Part of a small language model's weights: 12 layers, rotary positions.
Each number is 200 + 30 x the weight over its row's rms, rounded and kept within 0 to 999. Layers, rows and columns count from 0. The size before them is the row's rms in percent of the matrix's.

# up: layer 4 MLP up, 3584x896, rms 0.0662, rows 3314-3340, columns 768-895
# down: layer 4 MLP down (transposed), 3584x896, rms 0.0318, rows 3314-3340, columns 768-895
up3314,106,245,158,181,214,181,229,162,221,208,191,222,233,199,245,176,160,224,242,184,194,134,195,238,215,215,199,150,199,194,195,210,183,187,174,190,183,203,183,150,221,200,231,220,180,267,167,230,225,173,204,155,198,233,234,196,249,158,249,221,223,198,179,212,220,227,174,168,212,188,220,235,164,213,213,195,295,159,189,153,139,185,235,191,198,207,183,189,119,229,220,215,178,216,190,233,188,184,214,232,240,202,173,210,238,203,138,169,208,224,148,199,190,200,164,235,228,206,199,194,179,173,180,199,189,138,152,162,225
down3314,102,217,125,186,185,178,168,219,123,229,264,172,184,172,192,225,225,193,215,259,223,204,223,208,207,216,266,222,152,239,188,226,233,208,183,203,214,219,195,197,167,172,227,161,168,142,222,216,163,237,186,165,192,258,244,189,219,183,213,207,204,172,196,229,204,208,177,169,188,175,187,236,199,203,194,231,160,187,206,127,201,213,213,237,194,190,181,160,162,229,132,174,184,212,161,168,202,166,232,129,179,180,218,214,175,217,203,162,158,227,190,180,207,177,192,179,231,223,163,164,159,169,132,228,175,203,219,219,173
up3315,093,200,167,194,212,212,181,153,175,188,193,214,158,212,186,184,147,162,230,255,217,246,194,188,196,234,172,172,182,176,241,267,201,185,178,225,195,216,217,170,160,146,215,191,253,206,209,203,154,215,204,222,185,233,235,248,160,169,201,176,139,205,217,182,204,201,220,185,119,237,162,206,236,234,217,180,170,229,195,215,156,181,177,215,200,207,239,214,173,215,231,188,178,203,134,165,197,220,190,212,232,181,215,235,178,144,237,230,178,206,218,158,192,135,195,227,179,180,209,242,214,172,194,224,226,194,190,176,196
down3315,091,176,157,190,251,201,189,194,205,204,210,194,220,195,123,168,183,167,184,181,187,235,215,252,195,175,134,228,172,253,174,190,166,213,152,214,168,195,198,221,193,231,263,220,213,242,223,200,215,187,170,206,218,209,218,181,219,204,178,158,144,210,196,219,230,155,194,168,205,178,210,222,210,167,204,215,211,218,193,202,193,206,236,177,203,255,190,194,182,208,200,224,237,202,142,175,154,201,207,185,177,186,201,130,184,196,149,159,260,216,188,175,165,225,208,202,169,181,178,197,213,170,215,177,205,201,171,183,159
up3316,106,170,188,206,192,138,204,188,197,242,227,199,181,196,212,172,164,175,178,251,160,184,165,184,125,176,160,138,193,214,268,207,201,131,187,163,233,183,205,217,198,211,161,182,124,236,157,220,249,244,206,184,174,227,236,210,250,215,221,237,195,161,178,193,239,194,190,167,211,220,224,167,264,179,194,231,181,212,196,205,216,163,256,169,186,273,168,188,172,180,185,159,183,231,178,176,191,222,210,227,197,211,146,189,219,198,175,217,151,207,162,173,230,229,197,140,224,201,228,206,189,202,154,185,210,238,181,169,219
down3316,106,201,243,230,223,212,226,237,182,245,218,236,240,220,226,189,172,218,228,183,161,235,121,226,250,174,226,237,187,164,210,225,208,160,163,177,202,187,157,195,220,213,121,213,176,222,195,228,150,225,178,221,225,209,170,204,242,140,160,191,232,167,235,233,206,166,168,235,212,217,195,171,227,227,223,197,225,173,175,207,160,246,199,208,198,218,195,221,189,228,202,209,210,257,208,230,245,197,170,195,173,245,162,187,175,244,155,155,236,257,274,173,219,189,208,207,253,166,220,157,187,231,198,169,197,158,214,186,160
up3317,106,185,201,181,199,179,223,182,152,197,201,177,181,164,189,214,155,209,182,197,186,231,237,193,167,236,228,185,199,215,139,141,185,181,159,206,174,197,208,154,139,279,186,202,286,170,221,182,216,198,254,162,192,200,242,170,186,194,220,173,219,243,253,179,199,230,218,155,238,160,189,248,165,254,203,188,204,204,131,208,120,167,199,220,248,202,221,233,152,184,232,165,214,199,222,188,198,199,229,182,265,242,180,187,162,220,220,170,236,176,184,181,194,232,226,217,198,193,165,169,187,175,244,196,235,227,173,213,198
down3317,105,169,228,213,238,171,213,213,163,173,154,179,234,187,167,217,231,163,224,232,184,159,209,228,176,178,180,220,237,204,194,205,186,151,168,176,224,230,203,163,218,204,245,144,185,151,224,175,212,198,201,244,160,212,237,188,176,140,209,199,253,172,196,222,197,210,199,191,171,215,160,246,224,170,213,254,229,215,186,179,200,168,162,165,263,209,212,189,184,177,189,223,192,258,186,155,196,205,181,207,227,183,281,179,242,192,195,207,195,198,230,143,165,199,212,183,218,239,188,214,176,268,203,212,196,207,184,185,168
up3318,102,226,205,224,170,183,174,215,200,199,265,228,185,179,197,211,136,152,179,212,204,217,240,240,223,213,178,167,213,177,165,191,223,196,243,250,235,145,232,211,178,198,251,223,211,175,173,256,213,188,215,150,211,158,202,188,188,208,209,183,165,210,246,193,174,245,162,165,226,148,230,179,215,154,170,169,164,179,173,179,225,197,216,164,224,209,231,188,208,195,213,170,227,156,168,205,237,188,191,260,142,175,245,202,184,195,212,244,178,243,216,157,183,189,183,217,216,209,157,251,206,157,198,190,169,193,209,219,195
down3318,101,185,253,190,218,202,252,212,245,164,207,202,181,182,241,210,222,238,148,242,220,183,237,163,200,202,212,191,243,160,172,211,179,186,213,214,181,223,164,239,187,188,181,151,217,173,158,196,220,166,186,194,199,174,200,227,213,170,169,192,209,196,239,135,230,188,195,213,207,202,186,227,177,181,196,166,209,200,168,217,217,173,208,187,214,178,197,176,157,206,104,201,231,146,207,249,156,229,189,185,172,197,232,235,251,200,226,215,208,187,201,143,175,175,197,163,193,241,163,190,223,211,193,197,155,130,213,185,201
up3319,097,174,173,259,184,262,238,185,220,178,219,185,221,214,176,156,224,199,219,217,201,190,198,202,179,100,217,188,206,232,156,222,210,267,178,167,217,193,201,168,153,115,195,261,243,198,139,207,205,185,228,206,235,195,247,177,253,150,212,180,199,193,192,194,231,204,230,203,227,187,174,176,197,233,195,197,165,216,200,232,221,218,175,192,217,232,196,167,207,195,202,236,198,185,230,182,210,216,185,193,226,177,221,118,148,222,157,162,214,201,214,213,152,185,221,131,200,188,237,185,173,209,267,216,200,213,192,232,201
down3319,099,178,225,220,224,170,171,263,217,179,174,208,241,184,183,168,248,201,234,214,227,143,187,171,185,157,193,222,252,246,199,209,222,193,213,171,201,216,180,250,207,208,198,191,215,219,227,215,154,167,189,222,149,174,207,209,216,221,205,206,189,217,192,183,214,182,154,236,206,241,183,204,194,187,166,197,238,171,224,184,147,223,234,150,124,226,235,154,209,161,202,198,234,192,193,196,162,149,210,164,237,217,227,214,184,185,223,155,156,173,224,202,224,184,204,131,162,215,164,227,209,103,247,183,224,188,179,239,213
up3320,098,235,136,169,160,214,222,194,158,204,200,181,153,183,207,202,228,167,215,231,231,238,194,162,250,139,169,228,216,216,194,165,228,156,216,124,225,167,195,197,255,181,168,210,202,224,213,184,187,188,233,208,224,225,201,158,172,207,217,177,205,214,223,183,247,193,259,201,193,205,184,190,200,193,161,197,219,203,195,207,190,185,191,180,242,147,180,224,218,200,200,124,245,241,205,164,160,156,181,266,154,190,162,208,199,246,219,247,229,152,216,202,245,190,159,171,202,234,185,246,222,216,210,196,213,148,242,195,207
down3320,100,174,119,216,195,210,165,193,212,174,206,254,175,188,171,211,196,206,200,200,216,238,201,196,249,184,192,191,141,175,228,191,214,235,204,203,233,202,239,158,205,217,223,213,187,167,224,174,212,163,184,223,198,174,195,188,228,175,170,208,271,197,176,213,235,218,150,198,164,226,190,194,210,231,175,195,201,170,194,251,191,223,226,164,243,271,194,170,168,207,135,182,181,181,165,190,154,144,166,177,185,208,190,234,187,183,242,166,147,280,223,240,224,217,201,240,237,173,215,237,240,205,194,180,180,200,176,240,214
up3321,103,223,170,199,173,235,166,199,199,192,213,165,227,254,148,173,154,197,244,161,209,197,213,189,217,216,207,238,248,181,171,202,161,193,224,186,150,202,196,173,204,213,181,172,212,191,232,230,199,175,175,177,158,251,202,181,163,166,185,232,193,210,186,172,164,168,194,149,205,167,194,136,172,233,250,215,203,224,208,148,223,219,229,185,229,188,264,191,197,168,200,189,221,164,154,185,239,224,158,169,186,221,198,238,224,187,209,167,182,186,186,189,228,224,164,179,241,200,162,186,177,130,194,181,160,211,218,192,176
down3321,101,202,111,254,211,243,263,213,206,225,192,181,185,176,221,243,145,228,171,187,243,227,182,182,175,158,212,149,191,221,198,197,155,249,239,193,148,196,251,175,135,245,206,159,191,208,184,200,225,178,229,195,211,236,205,192,190,259,152,192,156,226,207,212,192,219,207,215,226,239,221,140,191,206,169,214,256,155,204,212,199,213,166,151,193,223,210,200,242,297,205,146,192,188,193,249,189,240,192,205,203,208,236,157,251,201,213,188,205,151,208,219,221,239,203,204,237,200,204,229,213,133,186,200,244,204,198,211,183
up3322,104,206,172,205,171,254,198,247,152,219,204,201,198,215,181,162,183,188,207,174,204,228,152,211,202,211,255,203,153,205,222,197,200,181,207,220,175,162,214,191,212,218,202,221,202,183,197,190,204,198,203,178,177,217,156,250,221,184,121,214,204,224,207,169,200,225,220,158,219,167,235,186,215,159,211,235,179,192,219,273,184,195,187,164,196,207,168,227,180,190,157,200,197,222,227,205,225,167,212,178,213,212,256,209,205,196,201,170,181,185,243,198,182,240,232,184,188,196,259,158,213,204,208,168,192,203,245,176,205
down3322,105,148,251,219,191,198,197,202,136,176,203,181,157,196,154,217,215,228,200,191,232,220,225,193,174,171,196,213,189,199,196,208,180,214,205,191,195,235,195,226,161,181,171,188,202,169,209,213,220,168,215,230,189,222,229,253,195,177,213,187,179,187,197,202,240,211,206,245,151,178,209,256,168,171,173,187,160,258,203,179,207,191,227,204,188,217,218,214,203,193,180,156,172,180,192,185,198,194,207,182,218,188,219,224,137,209,176,170,179,187,149,251,203,191,235,190,224,172,200,210,219,171,224,164,182,193,197,175,244
up3323,119,155,157,206,212,248,188,215,137,190,224,149,189,213,189,171,259,214,185,189,119,221,166,211,182,188,215,186,214,194,193,180,174,207,170,159,224,233,229,186,260,208,185,209,240,167,202,211,249,248,218,150,193,199,242,210,148,243,182,248,219,219,248,225,208,270,141,157,173,172,216,248,181,181,204,193,202,136,139,227,204,207,244,212,232,173,179,176,158,277,223,158,218,181,226,245,160,249,144,231,214,208,238,178,231,156,246,203,250,219,218,171,213,182,211,238,165,195,151,214,175,180,192,208,204,194,216,160,213
down3323,110,168,157,227,224,172,220,216,201,119,200,171,227,172,228,194,207,177,172,191,170,215,203,207,199,165,215,231,214,222,194,219,212,225,153,166,230,220,185,183,215,224,207,184,208,191,205,207,173,211,229,221,228,210,165,236,188,146,209,187,143,247,210,162,230,202,227,186,205,102,207,193,142,194,213,215,221,161,221,176,200,214,261,217,184,127,239,199,174,167,175,130,206,186,163,177,183,234,156,121,197,183,170,263,180,159,225,201,267,202,190,210,153,229,176,161,173,188,186,200,188,193,177,178,230,135,220,179,195
up3324,097,238,184,175,248,188,183,123,225,231,256,233,226,205,234,206,202,252,219,227,212,121,165,146,215,188,214,193,215,222,207,252,219,182,204,199,243,249,186,252,231,150,184,189,196,231,179,187,198,210,189,206,196,202,167,229,199,199,183,164,229,200,206,234,180,168,178,221,262,239,184,275,171,227,205,188,202,179,203,177,188,212,183,268,189,202,190,188,233,234,147,200,172,247,176,233,190,210,207,165,177,199,122,235,197,124,169,265,215,202,200,160,216,212,178,226,204,181,278,209,177,197,226,203,192,240,209,247,230
down3324,097,203,153,201,284,165,213,166,167,166,230,196,219,207,194,210,247,219,219,217,250,157,139,205,208,164,230,173,190,205,196,239,207,199,154,198,195,248,179,193,203,216,148,180,250,186,202,172,263,220,144,207,168,191,165,225,170,257,165,229,184,246,250,246,189,182,156,188,259,237,183,298,164,186,174,186,247,217,229,245,216,193,184,212,233,189,168,230,218,140,178,149,233,174,237,218,229,202,207,171,203,146,222,182,253,192,162,231,211,183,170,168,164,219,166,142,190,194,164,240,214,174,185,192,173,215,210,232,252
up3325,098,162,212,215,230,170,200,190,178,193,203,219,171,232,227,204,210,194,148,224,148,255,191,177,188,241,234,260,228,155,197,174,265,192,161,209,188,220,215,222,191,168,202,224,194,156,195,173,198,275,172,188,175,171,213,243,239,219,213,166,187,238,217,200,223,195,215,227,217,265,161,185,209,208,226,190,199,242,257,242,198,269,273,160,215,127,183,241,187,260,176,179,183,108,171,162,174,221,161,198,211,185,260,184,193,179,251,214,194,182,218,236,182,143,170,199,233,250,265,218,239,196,217,236,234,165,169,219,228
down3325,099,183,225,182,274,255,210,197,192,196,235,197,261,160,219,191,163,183,173,199,212,235,175,203,226,164,221,178,170,172,198,215,216,223,181,150,214,183,146,233,180,237,220,175,193,229,242,132,195,206,161,230,220,245,239,216,233,235,172,222,175,247,208,230,239,247,205,278,226,233,221,167,215,239,230,228,176,185,236,215,202,232,236,258,237,130,156,160,241,161,197,187,208,124,194,192,206,188,163,182,188,210,251,204,208,222,207,202,220,224,175,179,150,266,195,189,160,255,184,173,253,226,188,247,168,262,155,201,237
up3326,100,236,198,223,204,235,207,200,211,145,232,170,209,185,133,215,248,178,158,240,208,188,226,199,223,147,166,200,216,194,217,238,221,138,194,212,229,164,147,208,232,198,142,184,239,188,158,193,215,195,202,201,214,170,226,158,216,203,196,220,226,149,228,142,204,167,210,211,189,144,216,220,194,193,199,167,176,185,236,183,233,161,158,206,246,211,176,168,173,203,225,156,228,216,194,176,196,219,183,253,261,207,216,127,187,205,147,188,245,228,204,141,229,217,206,194,173,231,234,166,229,186,185,203,162,132,141,180,200
down3326,098,167,197,168,285,206,157,219,220,177,222,229,189,220,218,234,197,204,200,218,182,211,248,196,203,204,213,242,141,240,151,218,171,182,231,207,245,219,197,255,187,186,170,192,196,182,207,188,246,188,175,218,215,190,193,192,218,263,239,237,220,207,231,220,161,173,182,211,232,210,191,176,146,194,166,193,190,226,184,212,217,208,245,223,230,193,205,194,252,196,223,185,161,160,203,230,214,222,184,189,169,219,153,238,181,203,137,215,257,226,203,212,197,181,188,261,165,231,262,191,148,212,158,216,213,196,165,186,185
up3327,102,184,176,216,241,214,204,260,203,182,147,199,188,130,217,162,227,160,256,221,206,239,254,164,171,213,284,181,192,227,192,208,217,216,267,184,243,210,165,167,248,260,170,248,220,158,176,260,206,147,209,183,207,176,231,206,190,220,227,155,212,170,257,210,202,177,245,194,212,196,175,239,225,229,194,213,187,198,250,154,116,213,209,241,217,262,146,174,258,210,176,218,197,162,211,175,210,170,172,140,210,245,269,213,189,198,195,221,202,217,214,212,207,230,198,221,281,153,213,246,190,216,180,179,234,248,153,235,226
down3327,104,206,214,169,225,183,204,227,175,207,264,197,174,198,184,135,208,227,228,165,195,136,204,183,188,263,193,246,195,267,157,200,197,146,205,230,236,251,189,192,211,229,236,248,218,217,159,193,184,214,207,214,191,203,212,216,198,204,189,135,216,191,200,201,173,169,183,166,178,168,210,225,218,250,192,226,205,205,212,174,189,180,162,235,199,216,235,228,211,247,184,229,166,193,191,215,161,188,181,170,177,208,218,174,197,140,212,201,264,236,204,244,172,244,210,159,244,183,161,228,197,210,163,228,226,194,273,194,200
up3328,101,247,180,242,165,177,243,119,214,198,211,246,195,199,185,199,250,129,229,205,164,210,235,191,203,190,227,199,211,178,216,209,185,196,181,207,207,197,217,238,176,261,184,194,207,240,182,152,220,193,226,237,143,167,152,177,238,161,213,228,221,229,212,278,227,193,219,152,205,181,233,196,204,191,248,177,222,172,216,181,214,154,179,246,164,191,214,219,204,208,207,139,201,232,232,183,232,194,181,169,195,226,158,231,130,176,180,197,208,211,211,202,196,191,161,119,189,193,188,218,246,169,161,192,220,172,158,180,159
down3328,103,237,168,205,184,185,206,238,221,217,209,190,202,161,227,229,254,231,222,190,171,196,222,196,203,223,206,184,187,214,174,210,182,205,212,201,182,217,213,185,210,153,229,187,175,207,134,194,235,204,197,223,176,207,208,143,261,173,213,235,193,229,219,224,197,198,315,208,217,168,185,181,161,196,199,195,210,226,196,216,177,207,151,184,242,160,235,184,217,215,222,214,205,143,174,190,109,258,224,213,180,210,189,222,202,204,175,193,225,198,211,194,203,223,224,231,144,157,214,201,198,172,152,251,172,176,243,169,214
up3329,102,236,212,205,212,186,142,221,179,233,233,185,165,226,213,240,216,224,185,129,220,158,186,204,163,204,178,175,137,214,178,162,234,243,179,204,166,188,206,204,217,206,208,162,231,177,191,195,220,182,246,220,236,232,207,170,241,216,193,131,202,177,181,216,210,208,173,162,204,157,257,218,132,220,202,203,189,213,175,188,183,241,154,224,182,171,204,230,246,231,206,226,192,238,178,204,227,220,151,251,191,246,194,221,198,198,155,185,181,173,172,194,252,202,229,200,165,224,195,243,216,204,212,196,275,180,203,190,234
down3329,100,186,161,202,206,176,184,245,171,206,151,232,228,138,196,199,224,310,206,189,155,172,177,210,161,234,158,196,139,183,207,185,198,213,196,201,171,179,186,245,192,221,228,208,162,195,212,195,170,215,235,150,213,189,194,169,236,179,223,240,163,224,177,132,264,179,180,217,261,204,199,196,153,232,166,186,218,189,179,200,204,226,189,252,194,195,168,216,206,186,246,159,182,183,201,154,215,160,157,183,199,192,168,195,250,192,175,204,210,177,213,253,153,204,175,197,180,197,166,178,221,199,207,157,182,227,217,213,169
up3330,097,220,150,173,201,172,208,207,238,188,247,193,217,218,180,204,161,195,197,152,200,224,169,181,208,177,144,239,215,240,203,184,155,201,184,217,206,203,246,256,116,232,243,233,239,189,178,224,172,202,193,194,215,196,251,195,198,216,195,156,215,150,173,250,151,215,147,236,203,178,239,153,219,243,146,186,151,192,189,167,222,237,161,209,214,231,158,204,197,272,198,197,212,256,223,209,114,165,183,244,287,124,220,223,199,189,208,221,216,181,200,205,237,148,134,195,187,175,214,251,166,172,178,264,200,209,269,203,200
down3330,090,225,178,171,168,209,227,209,209,159,208,200,175,160,218,190,149,165,230,182,183,252,189,157,193,230,224,164,167,183,182,161,219,228,190,144,239,218,216,198,215,204,237,219,224,209,245,191,261,198,163,225,155,145,172,206,198,167,234,249,213,189,177,188,198,210,179,172,251,190,182,211,193,205,194,156,180,176,178,200,144,221,189,224,197,227,168,231,214,212,139,196,218,198,217,160,225,219,172,209,166,222,237,180,222,214,185,250,195,216,236,203,199,257,166,173,159,178,176,222,214,180,195,222,203,197,194,176,257
up3331,104,187,159,188,198,228,213,193,165,188,200,173,189,184,131,173,189,211,213,188,169,190,203,226,258,138,114,217,155,233,183,215,246,210,146,203,221,232,246,196,213,249,204,184,278,195,207,194,212,211,216,163,199,176,226,228,193,217,250,209,159,221,173,182,185,209,219,238,221,206,171,196,210,232,250,163,166,228,179,288,255,203,204,259,187,231,177,182,209,159,180,223,210,230,247,190,209,225,259,222,204,204,236,221,202,180,196,180,199,190,177,197,204,203,205,187,190,194,143,198,237,174,252,226,194,239,210,179,200
down3331,103,192,177,187,229,182,160,206,185,156,252,219,178,188,188,206,187,212,236,209,221,223,256,195,222,211,241,134,142,170,202,224,189,156,157,173,237,186,231,189,236,268,284,220,205,156,165,170,226,181,166,166,274,220,281,190,211,199,198,210,207,219,136,158,209,175,174,217,158,200,223,195,181,226,159,149,185,208,230,239,151,209,207,192,262,221,142,224,230,205,216,179,189,212,196,172,188,187,176,164,191,195,239,182,235,227,198,190,147,201,196,217,182,155,172,236,192,171,209,136,189,200,179,172,213,150,227,205,131
up3332,109,189,223,172,201,243,243,204,228,208,217,204,215,234,231,206,238,183,212,196,241,176,210,213,165,148,206,196,205,188,254,185,192,191,145,195,205,143,218,218,176,152,194,143,213,238,171,253,141,183,168,168,140,213,202,240,162,165,209,230,255,181,171,228,162,176,164,232,147,202,180,183,208,156,149,206,169,185,245,215,232,189,228,208,146,219,209,162,167,196,193,244,181,179,167,236,198,191,214,212,136,263,179,252,191,234,190,178,188,201,193,171,213,202,180,212,209,212,260,265,171,257,233,194,215,201,199,199,248
down3332,105,196,213,176,234,202,180,195,212,181,192,204,195,223,185,190,177,246,170,188,190,165,148,231,173,202,198,195,225,154,193,243,166,219,176,200,241,118,181,235,199,171,171,220,212,236,224,197,171,250,172,175,214,209,179,186,191,204,171,236,197,188,236,222,221,241,172,197,189,182,186,215,211,175,194,197,177,185,248,219,179,203,185,209,185,195,178,201,194,173,170,206,219,177,203,185,157,168,205,181,132,279,171,220,214,233,197,205,122,134,227,200,203,240,167,187,227,193,243,190,205,215,182,218,204,202,220,187,210
up3333,097,191,215,184,232,225,196,192,131,170,186,205,200,193,228,176,207,198,254,213,169,221,225,197,172,208,208,186,247,158,186,255,167,220,231,134,187,201,194,239,225,195,246,237,182,182,103,147,148,202,236,196,187,236,227,186,183,165,219,231,163,229,221,241,271,211,218,186,194,183,271,169,200,192,253,196,177,196,190,206,213,222,212,167,240,267,198,235,187,170,208,160,246,219,183,194,222,180,219,122,233,170,233,194,233,151,147,190,190,205,181,165,187,232,155,255,180,192,168,218,176,245,212,228,185,186,228,166,193
down3333,094,213,183,227,249,148,224,147,178,199,165,225,208,226,226,209,207,189,181,237,174,212,197,188,208,214,220,180,195,260,203,202,210,251,214,187,207,169,204,191,250,190,160,256,189,209,163,165,208,200,202,235,227,214,212,170,235,234,167,152,148,202,158,212,198,189,206,227,208,222,161,182,221,157,253,188,141,202,254,171,205,214,216,234,192,208,198,199,206,149,198,182,175,148,197,292,170,195,196,162,204,235,208,193,236,174,217,211,177,223,239,191,128,170,206,211,179,243,155,182,216,213,244,237,162,218,217,263,298
up3334,099,225,177,145,160,242,198,160,254,174,222,174,181,228,208,188,182,207,231,228,209,225,195,183,162,192,190,213,206,189,186,215,224,183,185,214,193,202,160,209,178,199,198,275,277,241,149,160,189,178,190,230,208,195,158,191,257,234,228,151,186,205,237,213,201,193,260,180,216,224,208,224,230,220,186,201,203,218,238,204,180,209,175,264,179,244,210,194,226,241,223,203,209,174,171,245,232,202,215,213,213,173,193,250,166,210,250,170,203,188,236,227,180,163,235,164,227,211,230,190,235,205,181,185,228,210,139,178,220
down3334,097,221,177,219,200,229,154,180,196,254,246,227,203,259,190,150,230,240,159,223,155,168,218,239,186,178,250,191,184,185,229,208,161,169,221,191,186,258,183,192,239,198,217,205,188,165,206,161,174,220,144,164,218,190,197,132,161,164,191,203,239,259,274,188,181,132,202,215,200,216,216,163,242,204,224,163,202,185,256,168,193,174,189,180,153,183,182,197,238,272,184,151,203,202,239,208,200,177,225,221,221,179,197,166,208,161,186,180,228,228,228,212,202,208,190,141,211,206,180,240,248,234,176,204,181,218,202,191,144
up3335,124,224,208,152,185,179,198,194,200,214,196,180,159,155,182,187,227,198,226,168,170,202,243,224,241,248,164,173,258,207,163,194,240,218,232,243,172,237,246,189,210,221,238,166,229,217,181,202,200,210,211,171,219,194,216,182,179,171,170,187,265,192,197,280,159,195,260,148,202,173,233,151,217,208,206,187,186,236,169,176,220,216,220,188,227,233,167,213,178,215,237,183,129,181,188,285,183,178,180,190,208,183,214,225,130,205,221,184,225,171,201,203,223,228,210,254,185,212,229,181,181,203,237,221,177,224,198,186,211
down3335,110,187,232,201,175,202,181,196,213,174,236,212,221,262,193,217,203,204,237,213,182,233,253,212,231,207,201,290,188,212,233,215,185,190,223,188,206,144,207,162,238,139,193,226,150,144,200,152,143,170,255,197,203,216,225,208,187,225,212,218,199,218,234,226,186,221,229,238,165,177,174,220,213,199,276,201,250,201,228,234,183,224,242,215,210,160,238,132,246,196,185,154,170,175,180,181,271,184,212,221,180,251,134,174,190,237,250,203,180,203,200,213,170,237,258,194,220,228,147,198,204,210,243,177,133,195,147,183,217
up3336,102,138,237,180,216,176,168,211,225,202,203,133,216,188,155,207,212,199,172,203,246,137,202,277,206,228,195,173,205,155,159,182,209,243,263,206,163,181,216,214,171,222,241,201,176,184,172,244,151,165,228,192,122,176,179,212,252,196,179,235,242,187,192,131,258,197,179,235,195,241,229,181,185,160,202,217,214,201,233,226,183,207,147,212,186,146,137,224,190,171,166,132,198,192,168,154,160,209,198,185,207,195,227,208,211,195,161,198,207,168,155,185,245,222,161,276,165,159,132,163,182,193,135,220,224,175,203,234,172
down3336,102,214,219,114,192,214,194,213,186,200,178,222,194,221,215,216,219,193,198,163,191,165,223,239,180,157,168,232,205,163,211,215,225,170,178,208,231,212,199,197,206,244,274,209,226,208,241,183,248,191,236,170,201,170,247,205,261,164,184,204,203,206,194,245,231,159,216,182,249,191,150,169,236,209,158,212,144,197,201,255,212,214,215,204,87,224,217,118,199,158,180,192,207,245,194,213,224,165,239,206,233,210,252,208,206,233,236,200,197,217,215,163,247,141,192,171,189,180,157,165,191,229,238,229,224,220,210,212,226
up3337,097,243,199,177,212,171,213,200,213,245,229,218,220,186,210,190,192,267,162,246,187,207,237,226,214,246,223,184,189,237,164,171,196,213,204,154,123,212,148,268,187,171,272,154,243,169,207,212,154,230,202,162,197,201,170,244,222,184,193,175,220,192,199,194,166,198,210,201,202,188,161,218,220,151,163,183,186,185,209,223,239,135,211,222,178,223,237,171,261,175,279,223,207,216,222,182,157,227,207,198,196,206,206,178,203,183,203,164,211,178,176,183,196,211,177,180,219,151,201,183,188,244,231,160,211,212,205,189,209
down3337,099,221,233,206,231,209,199,177,215,200,247,215,179,185,233,203,182,208,236,185,190,217,212,238,195,196,195,134,230,165,186,265,184,197,198,194,229,215,192,194,219,188,193,188,175,225,260,174,225,191,196,239,169,174,202,210,221,200,143,201,203,181,207,229,168,199,214,141,189,203,205,205,179,219,223,193,205,255,229,179,222,168,200,212,170,206,205,142,209,192,168,232,242,148,173,131,228,176,191,212,199,239,185,194,173,214,207,191,187,188,173,228,286,219,175,208,236,287,190,173,243,202,192,180,200,213,196,190,202
up3338,105,197,177,198,235,208,162,234,217,195,185,180,205,233,189,242,239,219,219,239,220,171,114,206,219,231,268,168,143,148,196,176,218,160,164,198,178,221,214,227,201,204,219,169,189,143,197,193,217,143,152,206,239,201,158,223,198,144,149,198,185,199,163,193,194,197,159,229,186,202,190,210,235,212,171,192,208,183,224,150,195,211,208,148,186,213,194,239,224,184,251,138,231,244,217,179,233,217,180,213,213,263,159,203,169,205,144,189,187,171,140,209,167,183,210,197,171,256,171,239,183,221,260,190,263,232,206,203,206
down3338,106,138,157,177,199,222,181,227,176,209,174,224,160,220,205,199,188,274,177,179,210,151,184,185,202,224,187,208,211,208,243,218,225,200,200,190,234,216,182,184,200,197,191,148,196,184,243,224,157,189,209,245,204,203,203,194,210,234,206,250,193,167,174,186,176,215,158,200,209,179,185,129,224,212,161,194,175,214,172,190,211,183,168,236,236,172,150,185,183,225,255,123,256,284,207,192,254,219,219,201,162,216,170,211,163,183,163,220,218,212,220,199,196,213,218,232,215,201,207,196,172,218,146,158,195,151,214,202,227
up3339,096,180,230,114,208,188,204,201,199,203,212,220,227,214,211,173,193,129,174,165,185,180,185,230,191,249,221,142,261,204,191,287,212,226,186,217,209,179,201,210,308,216,164,197,263,210,195,197,220,186,218,219,180,189,215,168,142,177,239,209,185,212,234,198,172,193,250,228,169,205,189,213,206,193,153,167,204,250,197,230,148,206,230,227,166,182,152,172,179,182,221,220,160,223,194,189,204,204,212,240,261,224,176,226,171,187,211,220,174,219,210,143,244,168,184,222,181,181,198,244,209,155,202,221,180,193,166,220,163
down3339,095,204,159,259,248,213,210,194,155,202,171,243,198,199,192,157,215,266,186,227,142,220,280,165,169,209,227,238,139,232,215,191,182,163,172,147,209,228,181,219,194,206,216,204,189,231,182,199,190,196,187,206,136,187,181,214,197,207,159,204,200,145,191,178,202,206,246,161,185,216,189,226,159,192,183,185,184,240,207,211,249,204,208,201,241,200,183,215,181,199,195,209,238,155,212,254,209,227,235,244,192,248,189,210,181,198,231,155,159,256,186,233,214,202,223,174,211,171,163,234,135,264,192,241,261,199,195,187,248
up3340,093,197,232,162,233,186,174,248,242,183,199,199,206,179,225,236,194,158,252,207,247,211,173,210,217,240,231,292,211,193,205,219,207,133,201,250,186,161,170,167,241,201,189,198,176,229,150,144,220,223,202,202,208,214,192,210,215,243,205,164,259,178,133,192,253,199,168,191,186,161,185,161,174,184,172,208,191,233,167,254,188,266,236,211,165,206,214,202,254,243,245,181,181,224,229,199,180,234,197,186,238,209,208,151,220,178,171,148,192,135,199,188,234,214,218,196,187,190,182,194,216,220,196,216,206,191,209,193,216
down3340,096,205,139,178,224,185,190,209,223,191,211,185,248,199,243,165,207,206,237,219,165,157,239,232,174,192,229,188,230,153,156,182,169,160,220,216,216,165,197,267,242,220,186,229,215,217,237,183,198,221,227,253,131,267,185,222,203,213,210,195,181,191,174,190,152,258,248,224,214,205,156,199,180,208,181,201,219,213,182,192,182,218,193,212,204,200,205,268,127,227,182,211,151,181,245,175,182,221,233,206,229,215,161,262,228,215,228,183,179,183,195,204,235,204,182,226,207,167,248,244,167,243,169,179,242,197,157,235,193